config.toml
num_hidden_layers = 18
hidden_size = 256
num_attention_heads = 8
num_key_value_heads = 1
head_dim = 32
intermediate_size = 896
vocab_size = 4231
hidden_act = "squared_relu"
norm = "rmsnorm"
norm_place = "pre"
norm_eps = 1e-05
positions = "rope"
rope_theta = 10000.0
rope_fraction = 1.0
qk_norm = false
attn_scale = 0.177
bias = "none"
tie_word_embeddings = false
parallel_block = false
init = "normal"
init_std_qkv = 0.0493
init_std_o = 0.0
init_std_up = 0.0493
init_std_down = 0.0
optimizer = "soap_variant"
learning_rate = 0.0043
lr_mult_qkv = 0.4
beta1 = 0.95
beta2 = 0.95
lr_head = 0.0123
max_grad_norm = 1.0
warmup_steps = 200
schedule = "wsd"
decay_fraction = 0.468
decay_shape = "linear"
final_lr_fraction = 0.0
batch_tokens = 262144
max_seq_len = 256
doc_mask = true
train_tokens = 815000000
max_steps = 3109
dataset = "wikipedia_en"
Each number is 128 + 32 x the weight over its row's rms, rounded and kept within 0 to 255. Layers, rows and columns count from 0. Numbers have three digits each. The size before them is the row's rms in percent of the matrix's.

# o: layer 6 attention output (transposed), 256x256, rms 0.142, rows 8-29,40-61,72-93,104-125,136-157,168-189,199-221,231-253, columns 0-63
# v: layer 6 attention value, 32x256, rms 0.0536, rows 8-29, columns 0-63
o199 106:122160166076219095081075125159108106113152125018132132068136174137186111112112143127093145087154136175186152172108113086139112138098144113114182113147113148105148154127101138051131097120113149
o231 087:124145170113099105121155107143192193110120095169162140127094154092115150136123164096116053121156148093103117176149079137110099094154120160109160099127151080160116068179074135138122107161149182
v8 097:131105140127144105106145092143189160117155130123114164116129078104154077114141095067152144150193117113105139173101125170128161124115106109091134121088076144120165145114048128140118143150111078
o8 109:099126105136151131134112125169157111141100158136077140098108087135121163184151119145120132121173137105091060096133127144153082104108138134121080152140159132196150140115061100128151103138079100
o40 105:156101114130137121053121113080105177112169118133155124082149121154121115187110143136110100114092113147102134121173103111104146066137136174187108103137119174109153161134130098181177158124152122
o72 103:141131153103148130041107122079165158147070088151128160132070129111120106107075118141133188156180170205064130087082150137127117141176107128128152101148131100108136150136186111113124103172090139
o104 094:131160098142125108174116119150145126104134093162147122146200184095140086097175133123126105125171159105145141114114125111134190173117141141147186101094067134115083074157121142127112102103135082
o136 086:119081097085124101162174117072107156110119140173116128185104142145128129111139092097122187124089103130137121162134152167085104154167163045124119115159194087132176120147156142072081091156171151
o168 102:144090186089117137137152153152105130137079140149102172098132098157141129112108136186177153086113138118161144169101102083122058104156107163119126134138175143067108115117133139144068187106156158
o200 103:136149144106207122112083064149110133166118138104075139144157177112136109114092101111109101141046124108145175134206164135165144146080092089121106203127154145123118131076087160077153143168102117
o232 083:178147102132133165150150135171100192146113108117175103104106100134115167131122118151137068152143132114139077134138103127146131123112139075135112187145134064109126125145137138152155180161113155
v9 101:156136098146137163133107187147159123092114146105146214148131127166164102084183123087126118142169112134086096103132149105182104134174137125080066109158060110161060123141173146097084133132098156
o9 115:125131173118159087108159102095163129139151108150177153115139122100155127137168110152166153125113110097168139250127144135164140153063142111110110112105151143137149159141137134109113071108156068
o41 093:117126119151126192153058112137131134131087125140091153078125144128142140117159135120092120080119116086120146141119105128092118060171164115137149116120123146166114100100066079162086093092132184
o73 109:126129139181148098132108095137088070125116164120097101162128091130101147088132104115122074166111136139127067154093160131174156113186112125161123164154112096149111080143142106105100176131163116
o105 089:122131179113192072097144135123096069158096137129091111178155134106099128115131161161156174109136107121089079133141167201105093143162138117113135112072092145168118170130135151163141142121130152
o137 094:153112066137109103146103147146133121121091138149079219161092162144146108178106096137141092182141198124094118077144074085134173131099144134170039117149073149168102134106146118128157109102113075
o169 098:136122120156107101110104075114122123186107136130149064142089138135069099146103195129148141134114082170140124098169114149132170183094121090161176080163152151088164157091118108125106101123122096
o201 098:139096091141125085102139144126154196135125074159107109051174153086118128147140140122173215178194125102127159075119125137122137113160105147164148111086135036125104109162165147081179185147165107
o233 082:126125115073120125126151190115121163098168115190157106083080104161103129157098102123092088082095159124197156116136155129072089167116137128134157149116164147097190133175127151172140128172129176
v10 100:161100096180115191134131124116157107104140175126178110129105126056120155155134155116179089093124134121140104161141124104098104140117146113135151164104071083131142108099106154105073078115155195
o10 109:151119095144104097148144109120128126108087068144140051129208104136135204089153149040176214102139176143102078126117141129156053097097170148132124148118136143104169120106139126113056202093100106
o42 101:143142100095118074192171140135155160161123087149123127101109128160104140091115119158133115139136122139125122104111141143130127141101124109095114088098141144157164123098128126162166131189082117
o74 098:082150123182132153182144113128075140138124141098117128118171121158124148163121162181080099158126105159086091178127154084185144127119101126134112077146094166152091102090170096123071161115101088
o106 091:143098142129112126122131169198160131107172133120195099153123120150125121184090172129112081119152141136125183111137078149185124079150113110115117198120109100158119174160118136154146059072145096
o138 104:127172179176137118081113116206201104093058135108142147144130128184105115075090116131177139104156196145089115160112090134130130103117113111116154114086130118101123128100095077160100140099113109
o170 091:084118121155203142142081102071102105200139126095114141140126133120168093157174130163108088163123066135108115099137094163047100122185148196113109145156113141173113142134135136090134090096082170
o202 102:115139116100120129142137094060082121095163136110111147110102105143074113114167152090164116131094124045159168160135135126114094189108125154079125071120159133109086101132165176079139190150137133
o234 093:116128144086113079055119166103056121177103116182067075136091109068139142128080115143111176124101124128118171128132075096134169118168079113202171081152139114098160125112141141122144125162170121
v11 100:152117117073095122140076096156117045137144123116114138182098150122136137099132155095153127159122157128149150118143198162161189176170130110167101081080129175135157111124069219126160103125188108
o11 101:071061071107103096110118116125114167098135146112159111100133085148166110161146113230112132141117091142096151130153110089175122164172068155135134147146111093145177155122081101069185103067111144
o43 104:154194121119137112129163165126128114146152156156079191154159106115104122115132100163132128115188118093124141097102116075167142126125119127052082185154171099133062147088143128154184142132144125
o75 109:092118085104189098097161119089120130120134055108112115129156216139133132167153120141083108087121132138081124129151153134148204188067150109137194053116175176165153154101151153144175071114149106
o107 094:141108187167149101117120066187116155124159126151096142055096127139112115147166161074144123115103176171152154107150143139098111093130164132146057163112126154185127134169144137163060152161117129
o139 102:111190072075173123102157118073106100109115167123149150093143118122158124107114170133167143183085107119129112146146142129142130209133166137089128056063081112102126104146142151116118159108111116
o171 107:118142138128109175188110115158193121125173085088155109112093109118184112052112162138141087092153091106202150209131068153120178104120063097133148135163129154162114117103154101120081134165175178
o203 104:079072087138071108116165129118173128121087162116111110148174078153106145097126122107109196163150146159108129092136158113094058104167132203126146152108162054142177156158100124175172160171072150
o235 093:169106122118091152118114182130124121158100081172128073199093158135075153113123144145112148121102131094117118111095132127184071121081163159123167127134116110114142056142091150062102099092157133
v12 098:181135088145081104162106172114124150129189125174095117162120147119077054105169132125122145090116163158091148140156163096117124107172062142149093088151053069135074150094126182121113135107168138
o12 102:079080108093145114109185147076146128121157095094120081144106118057166105088139096098086109186179123130180110141151056142120167172176133167083131134176177137177120113158132109139124178082057153
o44 105:131139143142097130170123159087146143093123122159147122118106149142115146113098138154131176105121058129137178114077117139121153155107098162105203076157117128123161152061140098198085159113117120
o76 112:155183147164142148050158154119115157118152116134100109115122158172098109153108090179065120148171183103078137071134152118140151117154073139157154150131145143081138108136102092109156159125171110
o108 084:113132166192131125139140148105160102088131145157088085119087128126167094177065128175124110121117138118137144128179092118129117185152122146147133116135135058070089205127125120106145098115146105
o140 090:105112071077140114135085108124087160133192091116188134132145110169119074110170072087173177174131040154137114174196211134132089109142152106109126120131149186158095145153106126095128126099090115
o172 093:157170147154114099090171103158078073026107151106193162186132117156181141120143119125158094111082104092132122105113168218105082180136081063156161172131109131131135094143144130100143076138181126
o204 106:126139167102132099151131117154170113163148171089110219101106072113138125169154122075133076109132126138132142184106087108131062108144159143098120091093118129103114121171158182117102136118152133
o236 085:166104164061136160107156073147082100166106140118112153111179163152106169138131123136102165093137103129082133090102134100104099126116200108102129095115125138145172091123119079173122125135133146
v13 097:126133145101135159103092120160160103108138092186092112141097150092062024127123157133134150147120146113088100103170110127202205125094101162118081115075175094084121059151152131207095118108099131
o13 111:084104128127113105093149115114114118107118119084116086068167092108137154115103186134136144165140174169124121190199129120134150120093138117126079156146174148147162198137105151140106111084132140
o45 104:152050115088125119143116072156116102077146123064080113103122125135175119112187107112121135097128057169162140133159161132118115124168108105080172086136119201093080133163087115074124093147122135
o77 099:159135152094168132092104142160156165121125116081136090131110129114189136147108104131103182097112200134173132090000151148117136157190151202100135116152126128123123081145119127155167137124117122
o109 094:177095132175074200085169097134161118163108079153178190170115150082068148121200159178136133110117092106113146150096051149135115124122096111159066156153161076209125061122115109143084113137150194
o141 098:088109125120157087101108096150134118171138105136086112119124160193087115102113101145137118107163118178104076095184103111136124127096166137107139095118176154092106105084139137158107102099103101
o173 099:111169115155129179111113189077113138143195121127142160114096156128129134137117126087093197184149115096099206157132095114107051092091149096190119136149141054143136152115199144143183135117124125
o205 108:111118135153111121155090118185205164068067148125123105111143068135132090119118156073130106137096121140140025095162170183173163120128138144117113151098078070162108104138163166164187156079132116
o237 087:087191151103149095142152164116080096146147176140166100163136119137100150162173166093119129113169209028115148091115120105107143149155072126131186121140124158128120154123090117087171133134190095
v14 100:128078170141084104146092125087148057111138132145152104122130149094072179193144158124152122196131146177146102053097109104099163125166120102119159125164132164079121094174075128084142137111147135
o14 106:118139116101144128124048174178140118213101183095097185151140143155086140134112100109076135096183181131133116114074148115093105101075117106104118212124137183151128127108122042154104160102091125
o46 096:097134194154109120171139139160156139122112115158091148089145159196166042066068148082153100147123151162102195142172130170104072156111113148130135190073101083145122146135123077118159117164122198
o78 104:147084108145207105116189114109170154142072103105116125124037080156117180116151158124153184151140165134216128132080200125126092181136122087145147083174191115140193097149151103115106083096076127
o110 090:114102102179116188127098161120155117102141102150133098168130154122035153125101134126128092074130094129085115075189095163149154104161060113133120152110092141111083153107162097126172117165121101
o142 095:178141135090087107157061138104149064169047124109135072188198147081148148111055153153114130118146167150139161096125085115120134167142122146083101168189072096135170095149175085156073107117143079
o174 092:090108060124110115140170103087096171137159133107154139119102106118155114171086142148095135163104112092103106144071188126106108099172152121119125111183123058093157204187121133104065109117150073
o206 104:097167103151147134147117117137142156110179081188150143133098101086148140162199041157155064119134117109149137136114107106129148129102142168127092114055094114167066088107106133141159077092102122
o238 096:129127191113139160091140131116063138097133171128073140147183119146153118123180178096123181142120066110118125116154126093136139139115118109139141035131140132133133105150138217071137112123153116
v15 101:107178211160098128138142116119146096163091117099148079184150153108107152133140144141144095155104154179112108117137150121141068084101130141196184164109144095123078178158106135105184139128177088
o15 107:154147136153129144120140071148109140110117192129127153128139162092061160167141123123123091108154092164160117101135154116097146106124156113091161136171162173116092107099113154166063129079143115
o47 115:096087175113106119173102154150119132086159117117183144117160137082112094106125178088118104101132144121150152117107129165135165077121163130224115175144162145138189099114089097069094112148127124
o79 099:081077151130068119119147129134092047090082145100187097109101093123098171104145128106117086155157137165065155092080128098101119113139135102120156109124100124165090148057136151128151089170111110
o111 093:150125136144178109091110162160163147135068086127157140173109143161121078173137106140133217121081136117142130119132126152124138164101134138130140172111142158177134145150117135181105139108178093
o143 101:115124118071123097132144116109157082096114181074104134173168156158130137110184129167120105142127167123115085153168121140097111110127087125090108174166134095149140128178063064185121130117146129
o175 102:143164151132093109127158100111141159146075157119162169082132093136121161188193096087122135140102111162156122195089136084175193130131115130079125051117142189220096129155147155090130108144051135
o207 104:151106135162128203150160151114099156131193161149157129117179091125175144077125133171109111111121129100123117159134127077131115114125147174137105151033126139134060126135124127183172150137141191
o239 095:119123060195171125118062167074122064182158093134045066129094084105191090132118108108098136113153093079107120107127120115130137146116129114116113089123100082078162099120201113077159109143117090
v16 101:148107111093169118071134124181073138177199133164112183090170108120129129189092139151111133139172133108132096129134115057183118163160101110165149087108133092166129131141161114067176121164205175
o16 111:175155076176092123114104205096090161186136144115114190148143184103088140185172133129168122076073159097133172144205128098194127173152160164148112082141143116124149204124161109144107167062145084
o48 108:114110091107156102116095151151132100112153102110133112144158068102131108101122120116138086139123110161135059069128113146130147074100066082054140170089113158153132070105091161110109154159033164
o80 113:108093120156092115173134102129140037059145176214140138115081127130129081132110133140144121189134211164159139166129136129098133154089101104157087127119108166159096111154097154127078144089136143
o112 094:141144129086134215139128107124134156095149073121042138125156202108135100113135110081091113155084173116105136106127140157118138142152141187113139100103096117147134128160151147128130155166075156
o144 089:129154178152129129099183159132114129161097132146182086103173138158169128188156079134123130112097168111136099122085135148093161087190139126138170126129127097125142135167166129125180087106164146
o176 102:124126164039164111143190106097049114115126152123116144152138078166154122088121194113153110155133076152160146127121128120166144141128097148075176108149176115117100078079103114180085063172088139
o208 111:080142138120094138097152128165224155093101107121122129139146148057099145119092175111135168066157091158114164137117186112156088160097168124146142134145154094120126140113132119129126122154143099
o240 083:150137150143128095123146116120148145075117129076151113119076093182096140103130112141133159153133069099137118148173074069126078085123136090122063178119174132084138120128114102158146080080157102
v17 104:097162141143088123112067099107118162119180052080128094123120154078127094111133083101128172145073091129139152124151152100118061115148124138125124127124167107132076176136156184175152121063120149
o17 109:130100147140157108149098153189103049095141124125142123114135105190161130178135115126162114117094104100130133170167146146089159141144173109147098160073175076092082155094132115176168120135137087
o49 107:125121112121133091160141056139189127115111105117112112113129149161131138102087084133109110101195173171129152117095127135111096126129155114143125130161096131114175134135133082075208064204118147
o81 101:130045097147090159117126152095160134130150153085141149137143158053158125103163140096140165113081048137150133184135128155101112172133110154185180090216096166101104128131147172127130192176113156
o113 095:087141159081102149131184162126096148137150138120115114099089198128107148111098095128163075135109092168096118119143121136098141123105090127167192142102163114068160165137170138124094158081141164
o145 102:087142141087101074089125166122124144092127099149109070050117120116097183112130159099106132100094077095113093094108072162057095136139154151094083060129145111115146130085107131147092130112143068
o177 102:186158064134161082189124104210111107167104158142133153097129104063118110087126108162127134092118126122126127140167125134213117121115152157128119138121080136127129131129110080085146078166158115
o209 103:145149116115160142162120084092131113079180165163074147142107085193139099135179136131149082137108148155145108098140140086155144118117124074116099122083167157133170117106104192113123126165115127
o241 088:095113159122162177082091115127171171163064110111158183132176108159122127160085136133121124194134155122121119112142163058139122067136089143121073086097125134115093132150154118166090121110104090
v18 098:113055149114112103129158138104096213117098127179081129119189153124098159167132090157168115134152107155119191134096075119105150153152084108113124113175057154151108122131116186100094137103118086
o18 111:147135123105123126132135127090055161147156094136086129080164132107142175117171178135088113089164132147154102089107108044088168137098112122139158106163112118156132138194117164104164140215161124
o50 099:166158086142093155132103141151133079084126136130166167084128107167120108116157189105164093150102124088134119135152144187141093147121194166172094120059107185176158073130182167092047141168155126
o82 100:191098104149146190186071126158117119151144105157140102116137151130152123105116188095092179128099171151096152118108098099103171142198134144170095100125152182171117116062120165142139094104137178
o114 096:129123094152122140108155142133093187128132127118177147134122161115138128139167110089135113117166166160075159115151143132115083153166108100150090104123124097089078111177131101093190125143073119
o146 094:094094152146115148173182127100152115071133159157139126147126106064101109132079148186089200092103088121161109122107086124129151131071122138087094166182120143145087125141113149132099140058114135
o178 099:157102130186094120121108124175113089176125150099148119140150069138091073124119070134127155142163090044150182200128161149071138092102177146212147129099102048101162164112077104103211116096160105
o210 103:099105156045124130108122098128162119070115131077134110113123122156121147161110096089096170129166053136151108083119102080123098168122128131048155129152114090091182147118126083215143137128146109
o242 092:151195120090136130139106132163144094191130138122112135156109159149107125108115113167177083115089119108130115071177103153178152108142097114086128101104141153141171160089155156110093055174115141
v19 103:105065074135131161090108098173142167163146119150167110180106107129102117149180142145156135108163187106073172116114137142163182177130099151080133115113064116078091135149144043113099121147148121
o19 113:077133125167099119091166096129124138171075132101138149127169093126186106173113123164146146132110190108157175148128134177106150146125112137135076069078124125129050179112126107134136108148130150
o51 107:105083125088068092128181142066124128158128119122113086067118102136086158130164153095113096096135178150102032114093163081069079163133096118137249115158119142168132079129118127140083145147075140
o83 105:139172210140176129182076121112114155095082114130122124095061160159119093140159048167074125146099128140120104131156062119126124111068173096134129140124150116092154130135064131172132127072107168
o115 088:121112035105143124120146111199156095101107118073104148152107133115107087127076144129158118129189131063094124111175140158119129137129107079098071158166129126103132154127132133108092102148117110
o147 089:092153147107112174084115114142146100169144128139152137096170170068109146123129165166164152120141166112142145156139120123139151109128165141072135140118195085105129153131124151149121067099119149
o179 102:171160177164115134143108098108129131121181179137104146126135186164139089130135102122122162145108127169117089122119117172097100078091169129131147125144140131161129134115155127124118129152127078
o211 100:201116158112137127134111163142120140081122146110170176149157160134194157117101104066078128108081148090128155110177092127113189160118153091159077132069165126121110136129123085099213165115112170
o243 086:160137148124087158138081178074117120099103114141112092125192113162147149133121142156139142074115016193098152141125130102180079163121134168129096136116125152153201097137112201066147147131120082
v20 101:139194135154092124050122146132091091130148107112144107138134146184108120141175206156147086074098134141088120158126134135129175136108137090099147101107153135107110142166145107099137112143102136
o20 106:106107107145113102086148159126118142077198145098160167142147123156173125156107127077185130176126111118205129130161112126159141135097081154088106147102079138126123115108120202152151146141149140
o52 104:141080144106136124117106114136099183144074151108160118135130124092078106087148127125139175134128135106110111054093144139113118116098082137134146055128138163165117126142074134100137129123151104
o84 101:145117187146213112123094159110151126125164111135120113079135109136161156125116079171182105103107096097147145115090173121138119105121097141132139098120208115132144140127141116146161131137153133
o116 089:142175147103113102105104159126116091151119132123139057108163123191075103056114142113122178132145142122133133196138081093095147173060219127122140103114068116133146141128125147122130104136075095
o148 100:131100124139104083114197100137098153107099094123147155184162152078192138151094128113143114086168181138121141053085136116064131158144137150107060215144101109097143164096122137128149095119161107
o180 097:121078147181160171204156116131106168107113126144156166110161094185172110110079107159105150131111176168134155139096160117169157109163136098153095101174140129103183122046116146160121131109139046
o212 112:108165130112117155141139134088136187132078097120106106126128158125081185151126106148135128118144119137105098092123160173101118112178147150119173112119136089066054096145174088208105143114161160
o244 092:113114112103098190150094112146126071161142153115106152133070132130136049198136159197168095149131118101114151124128153110122089115130127144157062097095103121153118132151109073098098123122035183
v21 101:174084171152126069101102092122113161094141125109145119101116123177140135155167158108096171143081044134172138163095115118128131140140128176120134139101129110140139135143119128125155129139134122
o21 105:148125060136091124151120162104092186151154128101120114092149156116111088108138201128144149149171024174106173092115121119120127102121130137094136062114130118150156144136088134110131130062157148
o53 106:128117172149120129076126141207219105133121137121143144146141095097104155084110139116129059220124066151168108124121054169109131096162154109038118062127175046144173099114092134148127097117081128
o85 102:117109116103116089147185138089149126134127090127128070199127143192123151117103042140102158187112092124163123119115128150100078167117135157076197088156147150151143098138106096147153167147172124
o117 091:110115109082131200084100123140158132117138115102182215126081171103112146144161149074161069127107114120130148175108151116135087155152112175125128135166137184138127108152121220113113166165186166
o149 096:164155177188121073109205153103140164167084088154159105150116167155191127156192127073114121095152103098094170109111133098173122153120094109119154123138080055171134104142134136090099134147085129
o181 104:149177146156131159164074124103087102108133112170087133099078126142158123097126147198093118105168231099129122186125163130144094073120213097206088178119062102120121122123139120147121136136142163
o213 092:144110149178150149157150140150135153187137136141072160129129122134083137163136166118094148098084103128167130100115096096101147193118122150140123161140158112162154145139125137074102150174111140
o245 103:122147065083101127174150137127102144102141204136171087090137146069178142173095084176137125106185181142162057162137135109128151117111143066103112221130091155119087157136165079160187137138088148
v22 103:137150052117088128082149146104166155100115112121132096191142092188064152144171107110121117099171112156105173152096120194125167159112128096138142147174155166117146098130097113090129130130116132
o22 106:103134086168179124075158105122112142152195108123140089146083170142140131116144040160117147146120083173139085161084111123132118174097122091097176131118185126157148137182169150116140139130112108
o54 111:132143167124176156124124070131125152133113143173186124140092139087184130145140124187102175131108123140159117169124128131149128140164086152109101132107191124153048082092094096128139134157125149
o86 103:185140068097080101135098133096077132077141115082072159144065114139116100126115138140116118183157136152102131109158143068132038176120181149120137120123110143101088169127136086161179146145131099
o118 093:144143113189154108145175161076167142101104105122141110151107128052122126116094100085033104135172148085142095129105137177123171130145095097141166165129163098143146047137155172141152092084150126
o150 102:094138074089087106109077142161115204122149120106132212099197117127178166170150124185164143065091122141176055119120124098142124130179117121162130152172110142102114101165099173111081174130133099
o182 093:159175159139164143181117079138108156142190158111091138122149108186123126083186176183176151111095143127121136117137087114128115122115099123112043081101106165119165146083081119125084122155109121
o214 101:099112125113093172151134162133084134114107145117097127095068183147146164098104138077139106093179137143077102045128152137098096144085121139083158099108113154115147161074120148099168095091069131
o246 078:094036161111110112054124144172131034181110114151158127104199061157110114147119123057166112091089111131144153074148143073153170080137173144144138101100085161160148158134101119119125102108148152
v23 104:166109139091099107074061108130130115126099144195137149114109107109124128042121079093085152153090093137129153140110077068136108167151122184102150117170116121114166123077177043138103115087106114
o23 117:151160121117127120203121089121123086057153131122182140136093129139143118144123174153144172080115106091135131205180131121132138121167083148100110180096089141178064149121150154105164122079099156
o55 097:159095146157124127068136161089162179142127108153051086110090213151048109147158115139185136206162126076126100118087139125079130160085146123123106127125130078139170122117092145138147111114180140
o87 087:113152121126139082100098108158094086170040101158209103144101148129124130167176117130166112212164111099151143074209145100113126153143153101089090122099147132036075132105110111127115128102113124
o119 103:195113098099150150119146165133160098171199132206071131143128146037147106157101097122052137050110071196121132091142079119172139147129131085130201141227088091130145093124122115156126073144145078
o151 087:148058170130104106169123147156120116114091089103188149184155136091117058126116106086152190128168121159166071092159123181054114153134066153129211131157093093114152101118127115143057138127096139
o183 090:063159156080120145058176171134125105135150100115166120118160136191095145148100144141117133154178175117116135108106149109119093090193149128119106100053077097116123120118169140127176148182141143
o215 103:060126088134129130160142092113152152105088139109075144101143113151141108142057094170145145084107150124120153113092116124118118072102128106165143148129134130162118144143154157106095139129149079
o247 097:128154148141133117123081097118132123120151125096141153118183052183177094140166155169139151143063154112117149140153140136139116094079123164101139020074221145127130084145094099120127121148127154
v24 109:149154115115120168145082168141083089132104103158097052095083123171137127163169220076100159158126132113166167118126097149123145106086091149077138163167182134137135146139075121107094177117129164
o24 104:155150100104114143110127140095160116162175126132157139147118110029084158134168208104110114132129098127160144158169116163136105099171178112122104149088180108175165114099123101106123159112151129
o56 096:106127131092087153092132149109164130102138132080142134074083174111101086133130108076082121056130174130100116168106107156115142191108101135145099110165123120119112116122159106151102108114154159
o88 114:177129086123176110121103160060130142171118091086227124138091059156141122189117130147118110127083074150112125097140159102119066160127137178127114156148117125099188150160115198067110141140135174
o120 088:097093112145126156147133145201128115195152106128135134159141148162101153125181122122118169116132118182053103134147145117116219104126159159193110142111196141105168135167140140165161194073122083
o152 093:128127163087103152105087115138116207060140126134121105152134157149145169132191165113149169097167206112120151139104090149149084069164077130134084187105173114134122128087110130114178118168149102
o184 104:127147159077159138163131167122119078136118145153136217119175112137152120092154141157114174147176102109109103161112157133161105112113155120164107114093076163152106181147151127085127101156155124
o216 103:112147115174108091064160115092109212172088184136098089094132110125091117109098141150111132167108099114127148131090120171103088118120175152092182114171141168137160100070126115143123118112116137
o248 089:120124135135120107129135085148142111093124115169089110193130167141128148075083111109174122202121202140160114135140105076131122143128098089146192089142102081133048137155138163144144088146097125
v25 101:080164122051150095104069130119091145145159126112084141146092123155193107078086156109178148108175134163046133128091135118104146097168123073110090129083112142102102129147123138100098144120171154
o25 103:115150124111099179165093166157194132133158149097130199176192151158105101099100137114108132145092127144081133190158125167082119099129173134135096161100132103099105084117104110121149101122153102
o57 101:165097133140169157118142162132215130122123179138167164100118114106184170154105093165104090159079164143190173102173077101135168129147160159107091102148111097106137115085139163100170102137098106
o89 107:133096156136118220121094078165126114188119114179129122141193136139107111144114109123075127091120178122094123126114110111129128161129063103167081141130128099161113086105115123136134130130089121
o121 085:102068149128192099079074098138098163114136155079137145145138092142111088183162101137107173118206170115150113142139142138122111080128130133095071078094148174123066114096096095122148152132147192
o153 106:101196097078128108057115103125085155088115123166090132107110117165150076138167144131135116095133156126048125157143153143150121062175122124147200122119169131120126141109129168150137127151168095
o185 109:138114118166135082112151095118116151131086095109117087118092112141083114132118172184104128133102020150138150118114069147151153181133204173104177076165146078159128148089123124139141140090145135
o217 105:118100155124125073154185161097063138161161156125129126126151118095129144133123147135131108098114139173137082120146178121107110062037130132084107180092139130135190138143117127110096158139105133
o249 087:162137172129100150172118160112175102138172117111125101150069147091172162132178094136175151146116141103179106126098120103176132151095096093122170142193099139112150112192091107112122086112131114
v26 100:133151144113176122110045194178163131136101226155123127150076166113081115124173104099126096174092085118165105106098139183109115069127091129140148139055088134118144131099143070160157112154134143
o26 106:145086130132106108145154088126128158146140119167120115089143172126158119131101106122177100096117136144172142084132131115100112094140125168116116076149092117129105140109097210127163069130158142
o58 100:142084104130168156140111116119168172185137128124141152149120087108083209093143173169129159103117128124106108152111119118179124106091142143119020137107109103133143086116131115121130125131169089
o90 095:100157140171135115148080093103104141113094100142142127093136170085111081125150135088164094158137118156115129085135092143144156140145108088077131073167131140142187068128159117145115183082141146
o122 080:142116117159080168131144161111152109151127071175134153167168138137142108133143103109084168146115066079104129122139163150124181104129089120138096164179128201088180103111152142148202118100118117
o154 098:131128122070105089061148128152088125107128182070086058126089068103128117119133166130122136106104104131143088093134177186104081160126064147173169083129175098130132105170158119154169076137136142
o186 097:100142138098128106147174140148122142172162130103129153173108061080119128150080092138132112089153088137082120152154158162123105231155120122159195029102178081157078058166163153089084160158140132
o218 109:136153119089101141143115110127126128063130185152152142092142168189144131119127227143110131144139083157137157163121107137203177167059099105076125182167131130093108154126112105120116141130122119
o250 097:080138157148160078156124071097147130105123103106080118130118088183154119156124121085101151150065134155146121161120162027114083157072153117158136126162140123160140196106119143135122141129122124
v27 097:099119117171124161125121135112117101086173131189131138191140123054139109165147128095160166100153161171126049125119099125135188093087125096164128098135152184164173116105088119139196138142163165
o27 102:112089118148149159097117110117176155081124127116125171142134176233169112086172159148157169177101113158139096073063141123150111119139142194189144094120136084131121108147080130132171138144129136
o59 106:156129142062161168117167135098183193176156102153095131081140096071127184067136078139128141137144106134148130100142160108107143119090158093081104174134145132142087124174158134159060087144168141
o91 115:147111158171108152082103148069071143093160183170134122122098121076086107080089131103118080093094187144116083080101129152174151103118191104149164058090111186107126097092109103095166141139123177
o123 094:120137087148125144125150104124159092103122118120116104117089171168218156149169163066090151131159112100114178142136100099183143125113099103142214149101170131158102105131121167139137110066112120
o155 104:095144195109134171145155102103125160138143111106113127134126133146118143154150145185202139148069100137155098109126127129119114120105112116153174103163144164114119146158140126111122171058097136
o187 101:113104151110108077176128176096142173176052091156140131091130102117042133149093152077106145045129093111134126120119133139138114117085114124080108123167096090113125106096081129148167172138136142
o219 106:165127131128118100173107169140089150165144171084217147112147162156196109161121095143137118181146143136197117148123161205114135127124144076173077115087133119096137135161118095119151062143095077
o251 098:127186138092113087142099110139104057134098135144148067150145129061103123100120111171127128143152167115099135170137113124077114201196087165127157203128099089110153134130167133089074096167107114
v28 100:164127094116127163167138153185137147065142086101132157110066146130124057072148157120122130132071202127116138104147172052136141130131138036171151080133132141108084112039125134099046143090138112
o28 115:122136162152107151164103115137149083147177131166174163155122101123139093123147098126105135143124179146096150176161134148117119104139085133098097161099106155115152196102121120171104175131160111
o60 101:115128095125163100085135153174128106140171157137078095175153162153134101193141171114163104175114087165111102114142094137166085136139155173068099125116138116137082141198140117116100159107135094
o92 085:159157081116148137129150093104090086077140135091128185143197146133122117070184165160140136091133068147084158150129101105139154080136152101129122119154106161134166121062086081140155099150107122
o124 089:109116141131091163195107167103171174083089105096166120144103154106135180146120115122127109161162148131184153122133164112108143137118107148157151138137129132158110084166114156110142105077125106
o156 093:124105155144155162141132096134115167112092172103075102107049171136086176100113158152136154137084121116152139126137145179164157147122151114136162080200129134126139091116123179194114156128068145
o188 086:124116123129140115186153119142132110180087146146054091126170116144138186118176089169148121121133123050185109064182128122101128089096069099082071087125109156143125135123135096137125105120105135
o220 109:123137073076103119114101162145114144123127094142120176121115115120125123113161196055099139069122162118075153091041123105092150160088080098140148162145097118118147171107139107093191103104097187
o252 089:086117152163124142121073110139075138215108135098120127114134159186137097147099051153131136137142130120101108140124173139148152163162206136159114183091156062094153126091148132091122086162092149
v29 105:154184095156146168102104129112160128137119099072150109149141084112124165111089115149135040137155115145156096147154132124140120129162157117147132161100131078099161124104108172159100117144153213
o29 104:167120092146140128147164181143099123115113148068090086141120076127120109110136119210102150072093076177143146109135116099101164120115132162158129182163128114131114135095130131108144140158093140
o61 098:160148110083166096163149088067181148143158163138057138147150164166143128063173136154134104140124124158134110153148098099164088140138191120129145132169120107138142134168108117133173090113103085
o93 121:118161157142144111093163108150101133145179147175155133127144150127123171079114151125130020193159141119141120136108116152181140128122085148129159141125144106151164139178106096151114124143136156
o125 093:142112077174134091136102137102138064158070170111132122128124073082125145101095111140163103157151134090151148139135134104102178124143168080073121102110118134123096092107111126117130111124134137
o157 117:110159061096052158195069130154132153051164110109137138157140155120107076140085164170121094142195202150124136108157129120152151091100175162156042187160098091115129125136140157136130137099099143
o189 102:144052144249117123076094104132112120166136131083122133144118101146137104104119150117111161070153125113072097065076117126121124182126097140121152038190162177139098060109126165162090133063111092
o221 097:107154153097113077133140157121128171157077134138133170125139115121127097172168120110139161080110068133151136108128131168098129071115112106117104150097138189091137151133134064053109173200151125
o253 095:100077162094107161118152119087110121123120118113090163109107130086199114135119107126108192119057141120114147130104121147140125125124077123106097097052147195122183142182151102159170107069122103